{"num_hidden_layers": 12, "init_std_o": 0.0, "init_std_down": 0.0}
Each number is 128 + 32 x the weight over its row's rms, rounded and kept within 0 to 255. Layers, rows and columns count from 0. Numbers have three digits each. The size before them is the row's rms in percent of the matrix's.

# layer 6 attention query, 224x224, rms 0.16, rows 79-109, columns 112-223
099:130193107124146121129137115061140081100122126110105141149113079117083136110081125206077161093164122132114147137104131161140107212103066089153133138130162082125178125165099138116088148122192151178143129092133119120107130119138091114145104119098125138148110161173161075124069108163147116090150136099120152139112153105164195127107176099185
100:149084144118148116125131090171177062175119170043166054098134102111069084152132162104110105106126149105097125104126150162128141135150161166155052113124134119102143128109131151122194119069133100158072115155130149138132160120115153098162152148146074123093158149144153170137140108072138181080110143079136101114128129084165159126141137097219
095:127077138122050105169145121153065116159085098100144087095105120111137121097134166140120157123162122110128130120129140138096155112137118150132147119099127074171076142139136145165108112182133141118071152135119102110114172095185127125126094195163115155118155092116120135132149079123115038153192108087104158147062103126150148148123158130149
078:149148165116118116153121123147165168141149099089153153157092076142144100087091143134084092086116145160146123152114157096133122087073103116170120050108161164113159158163124110106117163093090127146133112109128140087140075118139173076109150097186122105142114143162181077093116129177106166141131136130085151121152177102180191076141082148148
103:101113152085092125139119110149148077126153191123172058060138171100133103060125098096126160156093101118122117135109151161108112135186098107144116118139101143165075079123119123119127095121182162139128107137074156092166173119109118099153137135137153134184135149060094090081130101080125154123081090150117103091147108074167086097134132092190
099:113167132134134134165122115179124132091120059164070143132138135125190065097107172133096114171164139171127113139097124053078152092038119123134154129161135107138095109172107120159139140121083114120085107073128154131170134154093089110120121120114122147102122194169140126134169114163158092161106142148110160165163144210153119144170134091137
104:133159108085103156140075143103120142128144144191090171132128174160089092135152147100155137147134058167127092062076144080088164137121157033187074128157117121145157192186073114121130163132137151152119143139193176188107139190091129156081171141083120138125117125118211141096146102144102094163150125156120093118144136112121154075113110176125
102:139092109110131119156129134087112112151093177100100089127117124141147102100061126132130137071119119125176145086048167144140092134110153095158178143096093176114150080134106100130159189114123092148129116129124109180160128084186118085113128177126136102134042148139179144154144067115163109123146059188186112136141175125143129107119102146070
111:150128136138096167128129138072160083145164098173146151107111175114130213120148194130136164044140147105097088119122131097140113156078159106158112048149084150164140097174120169140130117106111150064120179142187136126145127087168102099140146100127143135137084156124127161161136157096123094113104127076161179089137123098080129172133163130158
101:110132144129173161148145169153146108138146140150130092125167147150093046124148153107106156152103150094150168125157121107090086140112141094101140076145108157112116085105077158115090150089142141154123166184154089107170186090064158171147120156142097220194127146139142137148094089062109103176128086116113075138177149141190099138137115154137
102:097075139124162142117103181129124173147128046145151134141083138132083146088116116110180101096181162161172142173143111125096100124158073109182148114154116139148150109182118144100101093080159141140109183145103133109086126113115152109168097086151129095117020156166154162127115182143129097155142091198138094140141156161168079125122127150156
085:098150067142094136105083126061098153105133080101171090137123126143095155136181133209154092088168107112102133113080097112074168131090129103133080169099125113116146088071147138090083154136178131113098142088148104118080145128154125044140141155113135166115170094093151096122122172138114115110126090125141097158125103111076092161167137167074
126:136149158081173102072072150126173144171155170126154142157168141157127111165116153181146116122102162121170170113153110061120117102124155111093149066106145095147134122131100103195090157095142102113140134107156155133066161097125108111210187145149096118116116141216154180046126096174155115069123129109115162125133116159184132115074154149128
104:099156099141066092151147153097193091190144151132072147122088138086121116122080154102188105166149079141132136137168163113148176111151142129155139157090148117095067097132155097127092126097098138093139146159131133136129145096092140133202164153108142098068154170151086119162071114172147110117083116109126185150150181122149116113081145138085
112:139170138194122115145154151160093117114095117138120160089154117123135202139102131171122149141133156097130129159111062086072114154096117079139091129111090112150182126098107105072117076072152250152074055065140124114129100126193131193151090138144128192123157127148125126106101186111109106168154157093120097172111086149180100124125088110164
116:086197135114119164107139187100204100103028155139097098103041113184169099119133050152142142073114135135151069126147131128165138109177129150107113085158120161177128100146165093126187162105134130095135112125117113140106121134117102064129091075104160132160141131132100068188095136135185088157150169119148170203139111099148160132159134166053
098:089133132135143164142141154083126109088188162142179129103128075188088185093081181151157136098110153095144142128188097113134137159074147142130150079119107072144125134182125112122129127119129132123182159182134123181088128115070128106129139073159090123181131138147135113160139146127134099171121121115155160130123113159126161110144151126074
079:133077123106148107095126123122154070151084136101135136119123194151118163094061126155137085136166130176144113127146153145148082123128148070143124094082118163167165167145126128154086108047086176148152178094089132115091120129104075134104121148104159092127137148165131097120145125083127105161113136136137176173162129140160144132116099146079
108:117114152097111165058145126160173089152149118062124163100160087191167144091119154137202111166110092088128132105088127098094073162059114159131114153166085140099113181169109127215195110088141108123141131152089154145092142096156114193107158167147154129145112125137161176172150123087158047102210130123133098160138195139141074113163116026164
114:159153095162110026113139178173152154149153103091142080117151133113076186183164112097184163103148124161117139160191132156106144107135143118063101095123131103145137171085145100124054055104131096111121085101134173131123129115141070089126137151144129105149144117120095169150100137170121116109103198095111086169042067107100019083123183114159
076:082145115116105058071153117137155152087100107103111148107148188097153096145156146175080051166094115101099117105091089152112129140172080112145114094130143092160122153085106103150164117097158134111153071083138100124141145153070150200094090099153137150142128152116160151138151135168115092102125181183136151114139082154108108189123139162110
107:126123145157131106128124117170157091151081177163097074142105133142150155152139111140145180112116087155113111147157143065154064102112108152172173141151116134118128109095059177099154126134108157095151126116092078125099062151130181098091156142114125231113157161157143142112153144092121142143155123166085140080090050109098131118109110142121
095:170026160092145173088139110125109151097102145128152208120059131116137133099139149126146142120110116104129127110120088162109082146118080151133099099166115099135126180126191148096100075125130123161166105144150172101138094084187126128130132130120113111169143107223163070097117109073115125123113157104144086116117128168094118151133113097121
093:089121063137147095097109157149141064164060134153066146111074130096098113112137092164151116119075063126160130155144101104100161169156131171160174094140112195140126091121068087140125161156103110092044114201215138129091139119107111097118151137133121131116125191115127141078188154127109151097086174110148085077138113092113170132179129134131
106:090114105165077137162172179149126095154157167162130086082130092097117131107191184160148112107118121138125074147108141114138133097145182114097047152090085082105141075188154126153138142132131153094100073163125106120113096099070127130143153116151121124076122180146138108074129122131157155130120098117163113112126125096111155169223116102167
118:175121160179117208125141121184125143125135132192129118109164194160124083153114140090125098099122142192132124141070152131140112090132150132122156169160110141121130082104130120154115121176113150099137139118110160107110089151117122109127166166139075146149091113101109125103167169112146124067120137155117121077107110101156137150072115148158
105:118185109135107167141143082084093193106101072116127164063097122117109165165128146108129112122129132130058147104167158117114163166131068158151105159110135181167113107200125199194095139109083149083092143131138152135126060125118081145134078057104166124120148122168196089066172156089066189106090194146103116143116155146150127125109183132137
115:107100125132127125118109075131090132178110115118071142125156146132139099132174141083080129118133167110144124199105126085101139156095112145169171114140096122073104106176130185191147077126102103170172155097086129167139140124190060119149144151135106145100185106083096144147166086077150080191144085076128073131165095157150152107139166140075
093:125137117167132122170120148157132123096142134181123067138131172111091149142146094115135122108151168157126117166080124137112108175092139207129130122122214084112133147103093131101152163136123115145125110178126133158147087144119210138102163145143150062112126154093159096117148117105150217095200112105142091063097077142128143158149168119141
095:163102146117143134098148103132072117147124139081131124152145133120163185153085118113094090201144122066139133156053140178070116095125177141112147112143179076136087134155131085176140174106117103154146152122097059136080117103173102173095097147111101164187145056161116115102191082107122164111196211101131122091157139128186141147139145125182
101:180118113109089125151119144102123129110199104109167044059112102241176113130201087129128099132138130101100109126087157133123117105177111152137120079169080186128179170142109135131095123163145116169178135131128146135170136105177129110161156177161137159125096147117095143186154156163158131160090103110154085160136160108100174186108081144150
# layer 6 attention key, 224x224, rms 0.156, rows 79-108, columns 112-223
112:090138134126147195115170111132135178120106119133119145182117074106100149123102104150103140059083178132138156155109141107098158133098087084127159139121171153140127080146119154133192107138151121114138165120144117039140113168118172147059140120067101121120124161127123137126127039128116147104097119127158140146130133111122133134132143172160
097:175083135126088162068181136156124137092115139048123120130130118110074142154181047101188100141121143150162114089135135143139168161148167181124090104130116141148044147118121070105172135097095117135111140117074106064166074174160121139100108180163117146141153147125164184136144115079132138136143146074180096165172140064229093105096117124100
102:117137140132048128062136179133108177103144152151084167122038132159127087109164151123133085183117120075122133151129088127116114088159130126161136167156163105119103109182109123137190102161117068120135133192112123132116122055130193063145153159116114100155118025168146159143175107116164117111172108120117192107105161149164119145156122080105
101:143179128098148130172083085164149143135165157115126118163180114132122129088124098105142209162091096166147121150084163157112134120139062090178135159099141190147082114141091159079109098191110104150113160131146140116155087147142168096120147169108091104131119141138189101145130152177067173152104123125024112086143069135151155176129092119139
111:120145132081125131170117120100121137179158122137199077136134126132146116143142081161129069167113146099183062063137128066146102126145069124146166094079173154115117073096112108160141150151119120124165092112134173135130101095112176122118152150108090132125178194126155130085078105112136153145134071161115190126109085056166107126141119121134
093:118129163079104157111114149121153152108138154105124145081135170123114100124151149059112168155107137166062137111156137115035167095100051136108144112135110114152099074164149169164059129134117106132137129138173154130106123164056136145140121115123143065136094178108168124153118134102103142168130125182139147094096163160156119160107170079189
100:106159148099104122128130170099180130166095140097106119097160126142117109175115108086132120125128100182186098084167065092076125125147090112117121080111125134149137122212155100089127145109156141077093122159166176087106109201145138134117091103121113193174164116143150080116118200132126116108167065122127123080123102128092195122074124133122
106:105162117113154081162168105116109166185099093154152151107169140139123133119144150147182104145115123123179109142109143155119164160059107156110148149079131187064144108084138136167096174091135114142112123118097087133086134205178182096082100128155147184162091095103133157180126112122097048140140152096193138167098118084152105125121129118150
104:078082125166101104182145073153132140137163091092137150032146104103163167098137091101162041103184153173152145136189151086136126110108133136137145142230078148194153155158096121170163125106131071166080188153129133120126126073144161132125121116098157098071156182183178079144138111074165141106119161119147113130141125101063153161145133153097
108:069123147106155177143148118178131149127196100114131108078095107120163065132106154153149128145142098116192146165113121131099115118130116155095144142111094193133139132097135127149143075187103137093144107091082094167167130132055156142134114183122107112232104128129172163144083154067107116161118138128145111107208147117122144095218144135098
112:126133143171130104149185165146106142208148123118129048100136130137095143104125072120114126084120117106157175111129162101095175093128104105176139172224186055103069121059166155150106114114169102142129110119127126136109087126134093148157115156146168115129070111136137133116097125078074154185139086143111164104168147160147094065138112102165
089:189121093135163075099115114086170076166130140141138107172173114113118114119157124131107122129125166072136085188150107129100153043195155172113146136132113219157082099119107115175105057142087160126103152151108168172128119075132117145133168116089059158079153088136094191108120170144140121113135099123136132147109130053136110146116131164153
115:129115137114132130123157121126124131071089088131182150076145141209118110123073076147150153132133117099163125143167098152104126133128133176099176130102183123168152131086123146109089178130173172131128139109123129129128080135151101170143118186104143143140137166173173174139193178151083121184159106088067111169120138088111152173109093134099
109:117112073141088097130163131116134107143122125078096143128121131131148128155147107109167125125090126110118086140075126097152096190145110123105087160123091104086171140173120126168111148126101109161135088144073159182137104124083139151119189119124165147127169126160152109127121146074110113203108098110155144179118145141175055096119163130128
113:139134152189165145099128138098105071143121106146137123133140079092105179173119116080159137183134144160175157162118110106089168129139097094058153123133145138160180097143197134135086102081181133110061111175169140146059153171100082147144108136137210085142171109093084110060128170090085141140076150138150154128159175120113085169146140169151
110:154183164117127076130137127099070100146134124114127121156117122155146138141173089178136139124138141140159146133051147143155151145119117094044156110116087098115099117122115199120209103075109185180159101057156167117100095097139088052130104178105131171229099100179082112159156127143140167119169136073178136135124135112086073078152097131097
099:160123099073151149146104090056133140084165125115146117121105133184111108131125146165182085109107085126155146076116121117138159169108048173159097128154077059160201057161117146107092139113137134141170176192101103202168103158150155118115163166122132092133116159153155121128102128123075119151093112149191156165160121154126111107135152110131
090:138146089139132127144204091085133146139164135062095153121133093169092107116073098114148112137194098166111161127056158171163087173112129084126111144109181142149185080169087136110114172105118086114115193118174131074108137134170143130140139141117098107090147122185107135142155107151107152158134147152087120112115115090155137150124133162089
089:114105165106082113163154175154131139123153115102114133125120191094142114198132187107121152110152118069068147100132100132084141121136166070132156156167149151142086131095135070150115115115137108155073140145122124117200111159113158119114120109139156155101120160073116088151120152126105154127087111129099105138141119160120110212171175140097
100:161074098139122120143172161105133150108142107115097148067138151075091188129120073148143143204149160109136084063174067134113142146175202128190130131153108113098161116086135120126066180113163112113181155124136163141150158125135105091126138081165131146125164167125080168145139128158111092118079131089169108159124146110093075152108146135129
079:137095156108095077098165146115115130058104162198114172140096153099175135112144148083113113148136156141104091127114083125105127150125103115097149089142107136101142122210159110113117142090142146119170060131119140144109171135079107149143129093115114115174039173147156087179167123105153166185142197156170122104132110100119139073128161112165
099:088141104176130163160109126122150150154098109108070080137080138106161122125144134040151077127115179086168161133134123134155174087101179125094050071164182128093120095159154098131155114164101136137136158129102121177126118141147158120108091085079123047094149067099158124106113207125119144152082180151087184101104160113104135199145163211157
092:136108142130200160185102089190166177116169131106169115129057133142118163064143108113173188147101168140125148091141135181173100137087138094139163092115132117160177181114127168117105102132088143100128119119172124164091093060078136109087091152070126057146108117104164140119076105131084167110088129089122106045120178111091141129100083101125
104:177158123175040128065189085146170131133108146147069177085088110134121143143155106107131089224118157133146118140104101074122110161132159191056152120084136073064101173127129130201140071076128156129117118170124141187144144122159140158115139156128157136094163079122154119096135141143110205125135078117143190145127116168104130107084133065149
095:127144083154165114124123132121082107132051113116122075086185125140098126128129052111125167177126101151147141095093112115166211072173095128114118144122119142105146092141160112132150126101131103113106162129116145139116161107119072133134177134125198162124154204132095110030152163121162148156092126101068091148085161141167108167148144134141
098:156125092151120189192107124139100066113108106168171167188044148124155108106109118164142141123137152130082133111118115163121085126091171173155182129182131112075087123135174141098154125177128114133096112121130149078121134126122210131112175132125157082193125162098148128101156181172152169119155116112100115105116183098101186149042083178126
100:144152133120127178130160108086114114158100151153142154105093088118156209121096140068122166170090165166070093115116106125135123150098143139123143075143131137107117110161104120162106171110128169114120131139163052149186099156146125127148082130158143145099152156154152036040117136158119168119134135156114151133122126134117091134149117123145
101:142139126116107114148197140144116116167073117132131155127073093163161121186074138097136170139117101148144127147164068109098137082119115095113090096140088113140123099145123167087170157137165125142116171097108159128123165121123156115047103166136145125083149138082157133146137085137137117101184098091182128100120122144120117105175165074123
100:094150139129144161121055117127167131122157140111173137128126149116087108178195133152139087058128149125067174126116157153172154214157077092108179096094185143135092075128136130095145166087116136174159114138176103146147131148142159048047115147134094143161129148098172113131123138109142129147127074167139150091113190187100162143134109144109
094:121110179105131090119109138147072151139179130139103173133104145151102121110108147113126170181154096134089122111147107180099139135093102143083149165158180078110107084105144123120191118102106108153128078161152089133131123164168107082146100080133103155177151107090101217132200103138128092026174178092124120108117113156094172095133129190109
# layer 6 attention value, 224x224, rms 0.163, rows 64-95, columns 112-223
092:116103100147152064117129121123150087144120138099099148166126085125146126085190115099151140101138147164085186098140077112169090118116140139177115160114075098082135137107080076072176118099201088164065176141165142104071143166124143115125158092129150171151141060112190124141087078085154180154151137135124162139095112133158166136182085084079
099:171138079122075153120162123156122208106107104166104125127096215129157159116141158090190132125065140121159170136135121148157174129159106136111148160146065168129165071126082112176099138167108048139139120143120116104116130071098126084136152072162123120140124164144095152149112158130094117115099147148100169115210126113128091146072111125083
093:156131092129127180147092153148116143151106148140135114170120165101116107146135098140161150056096164149095158152153115134092087107230102096167109089092082072140106097173122052171142113132148160100144147148121092105103134148078075090117092053151138109128096107112148101105153090114189161164137165058121181109167116088136114137139127152065
100:130087123144145143145114073173127165087109173097138144120118125103085169129121163129137101144073116140181143196144127161134103144104082088104107138172096121145106104174153128066173093132164096073131123122120158219188090137156126108155110154130071139165123131090093079083158082136130170194084105182140094151106113115173105174100048121152
086:113117106109099102169173147135166130125095159067079088188115153154096121150064113117156104172116113156146112106123111112142130138131134127087135146149137130167141064196161122075165207153122146165131168152098134222190104080149098139103134108134097102142198107145170130167087139071153124124144075140116074103119157103082131191170178149115
098:138082132096094078166107164118096149061082147083170178141096093174152103136113145125135135122169169069124147107131188154112140168127105107134137136137127119118131073167153165117119143054150107121100088138112179181121122129135082116133102160119082103101114195170182121162116192157079137135071107129128129160205209103155159103143136177119
093:079176146151102167113089154125147164147109152217118157111126110136072125176169156111127155112164158093134127115162185142134106098159094093096051095144125104112122090107138087088060050129151140162168118161110122135160114101132183106149101126141135157088102117110125144158149071087122122150129094192169110145149183050087177141138132166112
098:103182081145122144104140138117161093137128092164063171139125100111148152108119145142088149115096157113084081228062199091155089141106129112150156067166144113137121119118094108117164144173103071115105130179167190055142109150084122139145094128154105104092128096144125123111191108096146120105137121159143183145153070099166110119117143093116
092:102082112072062124148150147126137134162107154161142116184150144161175134132104200150156135166093142159132085208134119082111137136073137142113133135129140146067162129096079117164104097097171136209087176158141169058158100107133097137112034148168176157134118187104145151141133177153088141165149083171127181121094123107095107113118127137086
093:111078133073141128114189208122068128120140116097105149112073113176150125108160099124188160027117136130152134136106146115129140111145148074136126094176135134109128135184204175134113127119064097121109099145140144109110124119115156175134092117177156118143140114119112135146105179094140138094135141157136137115142101154107108142168170081157
089:150189105092097128163140117133086108130130123130128126046170181171078145110088135113130094152142183160097159153129130152092112080122144140084172149193064168145140166164071048100113120148208169146139109188144108078162143136136165101141160077091122141085098109126164139084168120177139197132130134130107153137112096102084128064127120116146
093:138109085109073102140107120072140148103173178120082182144152210136145168159140098176122094110153130141218114135122119116165174198168126183107079126137146101131128167118053182117128123131173142183165145094129151126137125180082144131088099140139110077118108132182154161139132101123115126099143133081135135149162142132096079108160119094084
097:141120094099141120137139141177148144126101171147138116118139071083070181123180156072115112083120118090133155108182151133106127126099150093123169152112136146120158137175080087088121104180118168108153117128093117152114084098163115134147109136146201082138115100163114089174124131051126074142085117098145148145126097140132131185163084172142
099:073146112132186139113130122149103134150139120133139127064083125092152167122123130119135129090089110116128142140128139128130113174164107122157121094150134116123089105191131109126084127093086124094115130143109131106104062118113192117158099126050124167104127179084123103115170116092111109164115214111129120125135140146150123054121142193089
086:191182148166128122144152117145123153142174116121155115112114111115061099136161193100153138113152106172125072097129154094158076136082164125149130077132148108148114154098153158113150159141168193103075130138121159137119112134115151160108066129146139211096144189130045149154124059085213086139123141065091098159106148126172152166066107136071
093:108116136154192169121137133120191126105167126154155093114127100111141093115113075120094094156107077135137171165125130150128140144099144162116150136160205151162122108099108175099157064140074131115118125120082146081146119152154108116149146165104202134106115108151099154081126149137105107075145102049102179104200121144105098154157151102092
096:126169092198111150137136139069161110132098115166161113157131132137138180129195113139093129128170120209072107132157107149100124121114178142126105146145111162129145037127147138136116155089129088122144121122127109099132141112093151174130032129141118161167168089144127138163104096131127095093135169162133100085169096132092120159143102163141
091:131153127105086099148142184167142164126134170101112070129095134094116111103135104100051127132140110127168119129161140112119111081097207113128145086098190183139103052142184105106086121100132123124162116163152168021146104152159162155146146129133146110141174128142127109052151084084101126133125174134193136134176119135071162121158135140166
088:165094137169174109104175095100115116075150113103156161116137163128155138080129144070107167121131096148144115135192100179113160155151154184130120080131136095110147166127176200170145146115175133172079119126088119116131077131096155109123164084214104142067133082163086102142147105090172237195128101091136177060140168137129121126134110119207
089:072156100145122072117196145128129104094097149116110106095179144131110119156125157132071170169135173145134163112115175080117111165089141168115064181192153147166128089061139130146107071151069117095134138112107142129119124118119151148162096129123089120131150122075162112117124094072113142122083107180119143094172105136157144128103093105085
089:175139160122152116118133183118135115139205179147102111053116114117119188098145092106106110073119087095138132148069203140079097158154126130081110113130150170140178102150123120166095159120122111169181163097134114107135157144177105173068162074103082127179184147138105155041108075121119134129112102166117152144116155151093067109108163066111
092:160103173132152096102172139083116104101103089185027128177127061162119122129080141155090117161101182135168141141084109138151094030110113107157152135088138158167049201126185138145125142133052076193077126156162127114110158091143164150182143125192181105118128141124161111165132150145072110154092114141128098082124108140085127108021091139145
087:102153078059103098160126142083158171128120096083076160141117128191156154139157099122151149097066165113173120106143104103099095159147122142042127142112161124059083172140133119146106091101165105103094131103139127172109114110168075158116129172135125155091126039209153085164092109110118119155078118129110130095196158078137180124150143065170
097:141104120146089135085171100116143152188083102144107127133198076108132121164176135094187135140093088058105108110141159182103143156154107132035151159211110125094145132120103147153183173101062108139082128123097149172110131165079171137172148096153123109141177121150084090146148170119140169165097146123116147103074128157138192088143128096135
088:109116100136161144133128112137145100138133152128081090147121108062107135140142155152135168144084078123137176132118110117140106170138152101084084094134131059186135113122130124122124101102098068076057154078162139162118129131116144092108126107121137178186150120116162112112108092163088109152055088094128238102120226108080116151165108155140
093:100169135114146096068121137104143144198101114153125136128092163136103226179099124131160177100136133122135148120140142125132097169105115052081147137146148154114087181095185219098166094168067108147123138105064112171083135161118116125176166161130076106123197094082113127111163114138130170143080151179152139142113149169117118135174155095092
093:138112077098140080093082135157163119159141121118153063131198132067231155118145141088145108135139125098115136137147169060117103124129128115068096211128122127097183125076141155109100111102159175134177109161150188173098162128154127130136097146142150130140165159184087126136143113078104129047120098140110200174156081119130123136130147084115
106:124088130121133116127108214099117131207103134143115150058120150108113081159139087141140083100124178119148132066141110124129178136181162158157134094224128123134101092140157106120131123113107117123102113173117101075150111170139166041176059181093122151152148185123169098100127101142106142125110184124158103123119077076187153124115105140130
094:202192159177106130127165114101126117104121129130168071129152145127125089112121117132160172157072140130141054140113083143151142086159151050090147119089144128119078117129163163156096086114095147131110112126111140108156136157093101115119103167121120132166124136111116130093122122117113122131112160157109181160093152162090144191128175089091
098:140168159152176119090077123150101118129162113150123128083140144156107104121165138122119125182103142142117120139165112116164109123138144064160137128155165148107144097130106122076157148102121121193092113131137061162056137111086149138126181098046190122107059093132166140105154070150132143086126139125124061105125125138079161147205166092106
092:139125075164132094094097094095179077135083103132189126143119107126166080123183142138132146173132165112118107155137126224084114127146158160086161087103102104106137162095121184165136188117098089134150163106083123184135087130141196147124068126098190101096159137141124110107115139077065130153117098138169122126134145164175182159170132117141
088:124161154115132076120152117097147167111125138153145153163137079139151098122150207135131148107175122128124156136074152090122123116171125057094122079113171109127144105139103168196208098096087122106115151150089133132125125157111114102130123161131117064133136147122117177104100156159120117095048103111087111148133125170106147144092120149174
# layer 6 attention output (transposed), 224x224, rms 0.141, rows 64-95, columns 112-223
090:146109150103136125086122163124127148128134117171152095097137135139085134122072198153107119148094102103167060119093201118165148143114128128133149116175139168197103123136148177184069120142046076072140105137138074154183124123105156141125109135133093135089148170067148156046165202196097107122145140122140177124132160127176158131095113120124
092:131146172120156130096067128106138139056176190110144172129183104115098131141101100150070150114097138157084120076107139132130101115182079121165133131118165097140146130142154150108131185094118181074068155175126173062147106132189113173167107145093128134139101134157111086086131097108152163147112072121167113128074078114156142152138106172180
091:107089108161136132135114057101200102204136119133128149113108137133096112132118141099095155132152072104163118079108082142177159126122125148143147162157108100138156146113100091124136113110107154154082105153128164107181120128170159128169184156103128130097056123150140171111113132136041084077093130194068047124107141098126163152078116179101
104:144155154112111082102127132110155074086145057139108198097097138105146129113137090136109133086118118141091066033098116151171128074133146159140136120079095076138104148069105119145119155124114112094189105090185075066143164140080076142113076118168156182149093137142169151102112125095133107049157140171067125154097155112088115132137185107108
091:147146131103158125145132131134103120067127102190109147085095134084120135154173189155122115140170175113148135182175133135117134082145106141178156124114128133106110094133099148129136106204145122087130082075105178062087146120056152115151070092123177122123136168140135120143102122173144163105154175128138113084132095157113139096189119121149
103:067083121212132126149142132168140054130118099179072168130126177170126159178061123142113165149138112156150139127130118118109094056094136160133144144103135123119118187159086085110167099207125097115110202160115133094130189085117140183126104120098132156131175124115132141076158108067139179148129123117107121085057095111172064170146169074096
098:140141052069162155163173146110152097163129076139106115157140114135171162086148044142135128124120137178090089131128128121110140142152134193174148167175174084114150108195132164160130108156100110122172137144104128095135148118133069128116129091124144155101129140127173083108096129187143149131085171137148124131116108161227105126147106074142
095:147077148119171162084147134217094135184136139118199131164091160122084119102108156120084124148110167155154142059199086117086154121137124085152077185116131156149122106092097075147147092060154156125166136096114140154129121113173133101143133112175103142165123175116138110061117131087139132111158137185135116128170187079146136165091167132132
092:133140133196189133121104130145102110039119178188162103054164127123135176138105088153132122086077129176143216088106118179131147148164129089080137090129162173138129092143145161114142132119105092080142079125131076133077191114117119128114107113127104151154146103136114139168097056175130120121112171092147114096144132177155112206106151174087
094:089142121076130121094168104133171112129116125124144132147187114160112183115149169167102168255151168182212157147142093174122110141113119186162140211103161137159121143155082134114138125104138086134111141137192173134127188166155147120163202164143081101165145202110107129172149122144084124136118106108125158115164165134144147111165114153107
092:101069110132102094133094172157133136155134133127077107207140046124148111129132108140076119105050115112115133099147102117186123166145099099117136137144141117151072149110149157142162175123126071146130103080091105122113192119111135108134097166156138141175122133140133122147125166068160087162125074176128102148078102141139102117107165111122
097:149113160142183080134169135093113122142103139119139064115081104113126097086117135064146118143134070098090137125112113109085078164104114150116137091159151217092179162124148085063094111143071098112107117159133133116089140094165124120179145074159151168170144157122125137163161154111110165155098123170153154105116144123147202146138094159058
094:106137134178088182110149078146169145154133148139119124105097134127154099147130109121125092150158133128096095166139111112087124135136082149107132096128078078173123144060186152132138154123103154132156154104201176113148113131139160154077076135116052167106120157115133161154111169144121206104177084141148052143171162140132171058124178116100
096:158106158124086137058160112077163146091168168139143151111151111109057090152165142135132154172103189149133151093122137174144069124057128071140074172152103169133182128105181148159156168145111132138131155097176111134146156150104132145155156072221143106137137147126167124109074116098114174079131045133121080135111134119115058138137183088103
089:109076163100170158112164177123167091126183134159104177148185152104211110149150114175181111125138132120109164144133079141074095159125083142123131072140121125086135113151103102071048089132159107113169151161095086179110132105134188138127127101139053190127093085110162130125128153147081098048125133124168143165189142159151060143132144124142
098:113113124168071133106075102154159150147090131125157151104121164107096173121245128112120149122180154149153142060133172168089147087150146099112108138099062105109186114160145102132094117163187095147103133127158122172087126120127131127130166160074158111129169172122143133152116087147162160165105124145177091132106151089104203131075125136156
093:133103122089145138156139118141137116058146139110116118092135161111155049076141170134144083096066143105126133139115129149135125150110129175172135080081092145104152173139130067157128121106106121100098095133095180130165134069132138097069190096031127122145060154071151105053134106176169145116089125158148150170128134148210114081134127129148
089:098054150139161195124092138134110084086101123144099173113090137107124141108114154139143142167149162069141097099143139121112116089108161119136137120163100113141157181130152163125124066118094125181112126167109154155109166077076098086130164152110086175091124156120109125189073104160134190094081098094102128129074057090168135090104199123127
092:143126122143139086174087162150155100146137177074128166160130116143161082165175135128132092143144153123124131105111150127157139163135133143098152114151086143140100070129070089102092157099094132121101178119160144098147198141097110156166141179102135113126187112101132131126083146179100110095099135137122101154195117142118072160114144095094
092:133103126106129165139075136114129168130160114124149182187100129106116128142200153153144049112144090096125140104104103164105140069129139117140153083096141184116098190135104156078162163093110124113150049143143115107141149158160165127174136114155097134131135179136121149143182120177124136086153162120189127094080107093168139154187128140179
085:150159140144154122144142123086072085121097161117143174161074124101089067125103117140143092180163108110095142123089093133191127147159123133174069086120128142098096160093123122165178046156097117168096067121069096162103102201139129195159157146047141131129123105134117165181148098120111106103115093126112142117137085135132151084161106110184
088:078145087145135173112107144164089152113118109107202084120121144067126181108096117127194177156152098106117108147115139070100165152130202125116143124200150111151121062119075145131075119111203150120161092097107118203190141100120055123078118093176132123136147168095107124089142159097151082178155147105128137132131153147136117118162144106132
088:135107134196152126109164104155135125141123147094142118079183196139145092110075154123140150161172116126101151164164149164163135092147128094121086128085155085149176126175091159066126132122144145127134107123116141106159140190079176133069093147086104089127109189089114144107128165164143145091125189112103154171069102168161111134107089102118
094:113147104095111095180089138118131154103126101130165100123095137138162138129097113142059090190104094150156153102087100186200138119082109087157097167124124112134105118183175129151078188153098098111152132088155135099158150074144148188119151218119130192155122125118195132120102097143117102119178130131161119161207143124121097180160145164147
085:112086180099124133189113090079103116124098076128142104146071114146132135108127141122083117129172155102104084120095121211162162136155151163131168118126076185100100124173123192122179128134195177160148107119114058115183125197142168151161116100140120147163080206096129186088145099112144169135168154108111118116131157162144119163066088109158
093:079138110087198152140158127195111111081193150107113107180134137145111089068185132145144128203145131114179069095092154124133158123064157159163150135108176105158066135123125091125136176117157103169098076122180131135079180127119109181115153105169112138129119163144147183148139141173119107088162188148095096135141141113097164132122088167142
094:107071156143107156168193131191124129109166117161135080147093154149147037111141104115102151136128112146149144082136110154145137087075143114089170053102128089167099176194150148091108124131059088138083152137130107086121121189109127137122155175107036145132094110119190114163138078122160142128117165147150100066127143091149143142116071137191
102:153099117096124136074170076155165131066149083154163174163163111126126149064114120121125097140113134110139118180095160154170088124094110178084112165082159160090148146151157138187159172124157097132169194078119154115082160103140120102132160107132149145091125132120101118158200141094132139102094132145118066124125157139138101149152155155100
090:088149115141162123102155093133133131148158137110100145131150116115128171142165137122079051079099089137137145185158158136121090125102150208107094185170105135145149092164086104144181152167092114121124099135150075171122123104128165179126138123122141158088134039101135105172133122161124104036191159178084122114166132105147090099089133139179
095:106057099090142110184160161136148083145122128118107085153096047097148092094134110090133150082114129100153147157091175119125106172132090182125096178092105060123061162052164173180139141165161102094137090088105186158190152136158093137143082110131157109136164143123089094117076167113140097180170073151143179126150101141151119074114112096136
091:099103097074109123143118144160119121102143168148093126110165187193060149102130140112152077076158112120135115112147161141134098152126133088130132103140083131166094075117095119111117091141192143171105144163161109124128187135145062145176175177145077122056076153113108161151114127198143123181120134158095118147131130151079053109134159105104
094:138155096191139191146130138145093092139145137126087056109113110118113143121111105195179109153154122128145072133150118225107120125088162168168084197146117147103084155118145096099095173151162116175089176155110112196123106094176169119129092161164098107135122131104128096153123125158126114134136178070187158108118099089111112129185162172093